From a checkpoint of a small transformer trained on Wikipedia.
Size: 8 layers, width 128, 4 heads of 32 (2 for keys and values), MLP 320 SwiGLU, vocabulary 4096, 1.9M parameters.
Architecture: RMSNorm before each block, tied embeddings.
Each number is 500 + 25 x the weight over its row's rms, rounded and kept within 0 to 999. Layers, rows and columns count from 0. Numbers have three digits each. The size before them is the row's rms in percent of the matrix's.

# down: layer 2 MLP down (transposed), 320x128, rms 0.169, rows 310-319, columns 0-63
# gate: layer 2 MLP gate, 320x128, rms 0.148, rows 311-319, columns 0-63
# up: layer 2 MLP up, 320x128, rms 0.146, rows 311-319, columns 0-63
down310 101:495483547500506488527541505508493498518494476522526534490484514516509506460497541506514496513515449500459442518500516514485506483485513498483525483527528490540513497522454447508431488486481516
gate311 090:518487509502549487495512434450446501495507501531505539495485496487548519524508504566499503512503477497481483503516494465505526515475499485515501483551507489500513531508525510481509512535481497
up311 099:492470514470526517463468536493485504442493500503551517497515476464451464507516537467481503507513474467504506490494504489494500552509483519475484516489507510510476490456450526487470510516495488
down311 096:528501472490555489498516506501475498494521498461533456441484509520553588505507494515541536483490448472465489526511516504477509462512516494535464460515535519522547498498527508463480525514482498
gate312 113:460541520492482542455487473495451523484475509551461502529508514508464475550511534519511480512469503493503489467534503502499448501511482521517497499518519495498546475468517498533511514492538509
up312 103:428471520457502496505513470450515484483493497485507494510479519542516495512512473478509519523490465508514488481521520476515527456501526523508521474522491492524534522444510544505540540531518519
down312 106:509523516482550523492536544509479512513546495511500484501491485505461425518494508540545503511499557497479489439518475522482550455498482459508516525472494464530524538499537484506480535488480421
gate313 096:503483493504469556519472498528503513543482495508529530498500480525493494527506485511518496526495490534503498492500568473499470510462498523555509512504469511528516464452498492445509481520515486
up313 101:429516484507527452557505511504526516458497514540502497528485499524470511490490526467469485518509477501489484472471407525513506490541491477513495496501488546510508471529500482489481489489491486
down313 092:490538483507460499513469538496518531515511473476483495529529535480504539516517460506517522452489511523487465479488526521487538525497518537508520449469473490490497486479512492510492550498541510
gate314 107:513490487458499543533494507474518520514480501499529485501519469546492497594511524489486478495455518486487545485520489441465491470501480507473484467453461489553493514493509523526488496501493492
up314 107:500529500518467493500448477493464493478477509480505488486476515493496481446470507493478502466548474505471469501455531530553513513507503468530487533512516500422526495530496465535463468487507483
down314 101:463471492464444535525502496484477531503554548452500451501495526495511512479502492525474508488529491504519507486505531516502492520479483541509482509532518471510491516517536498504503501488530510
gate315 104:520518511510478498470494455446513554509550482474514483498506503488488494509463501481509504458502526514500468515516494523561504512468519502469492512525465488499525424489471504461548522509542521
up315 098:567506489502531490543477506522470491476486478521458510478511507512475501500530535475483521513509494485491467487514510452523520538497484495487510481496544482543546540504504560531500519488479492
down315 101:493514518517496483469538548465475481487476489514484524510499522478517559531508468534509469408498480496486503506534445510505491501499506493510489486503520525517550504486468474505483502468495502
gate316 085:527521517519527454455522507500493553512506507509509467485542510517528483520514538498510504508481503503541507530494523488497488488504533473529502507547460505479472479507487463476547464516456524
up316 088:525509464554481551518512495538512460510454552527492551489488462523494486478505450496473518483500521491525535501483501502539540473486522510499506528481518516515510495479492488511444498492496512
down316 089:496487453530481515479536485445467500468513481509511453518541495483491534497494496491494502489469465491509522512483470519466479522524493522556474461461531533549536520528518481471520526549501492
gate317 101:514497522503462502472533501478511442537526519529522547507484518482505571501525465496459509484495545496505531516478507489514507454501514460472476490487479473460497504538518482480498449483497497
up317 101:448484483506511502455506459492489481531497515484541524531482489449490545494535494450498491554497476494469484526500516534524482501475500469501505517468504525490546522535520488483453530492498492
down317 098:506528483509511508501517513485476469541503470475455475514480478476491494500498488488532518460529524462503476499474463512583471492511503461474518523507546498497471499483517526493568545476504468
gate318 083:458518481487520570473517462491511540487554509472488525513499521469463520511485528506526525494485487540476463472531521540494509485453491512494508490502482469532515518492492465463478526494486505
up318 092:461520475510495565460515520498480488507515557509485512553509516480460455491468480488483489507486498512506469540493547560546478528464490498474502516520464517530522544511514495506505554520499500
down318 095:499498492561496457474486532509522522558480510511479518510490537496502464488499520490500489545527538526503541472482493548492462476447492447457455523484519491473495500527557520499541462507511477
gate319 102:480500462523471512475534526479514488513489547480529469485482465486487494510529480453471474513530492504489517511489514548497496508486483497468539489491506542474520528481503505507560491521444511
up319 099:529515478521542511453530488482510440501506501524467469511513490511465509476552478503554496512505482517498513514509523475475510511498477465472501482500490524493474496499574442452479476503475527
down319 094:498472500525468487471546493493481543487462483497495493542461521518526433534452504495505472503504454500526487528484513514542510504479503524505492479523519531491476484503533497519487511528481502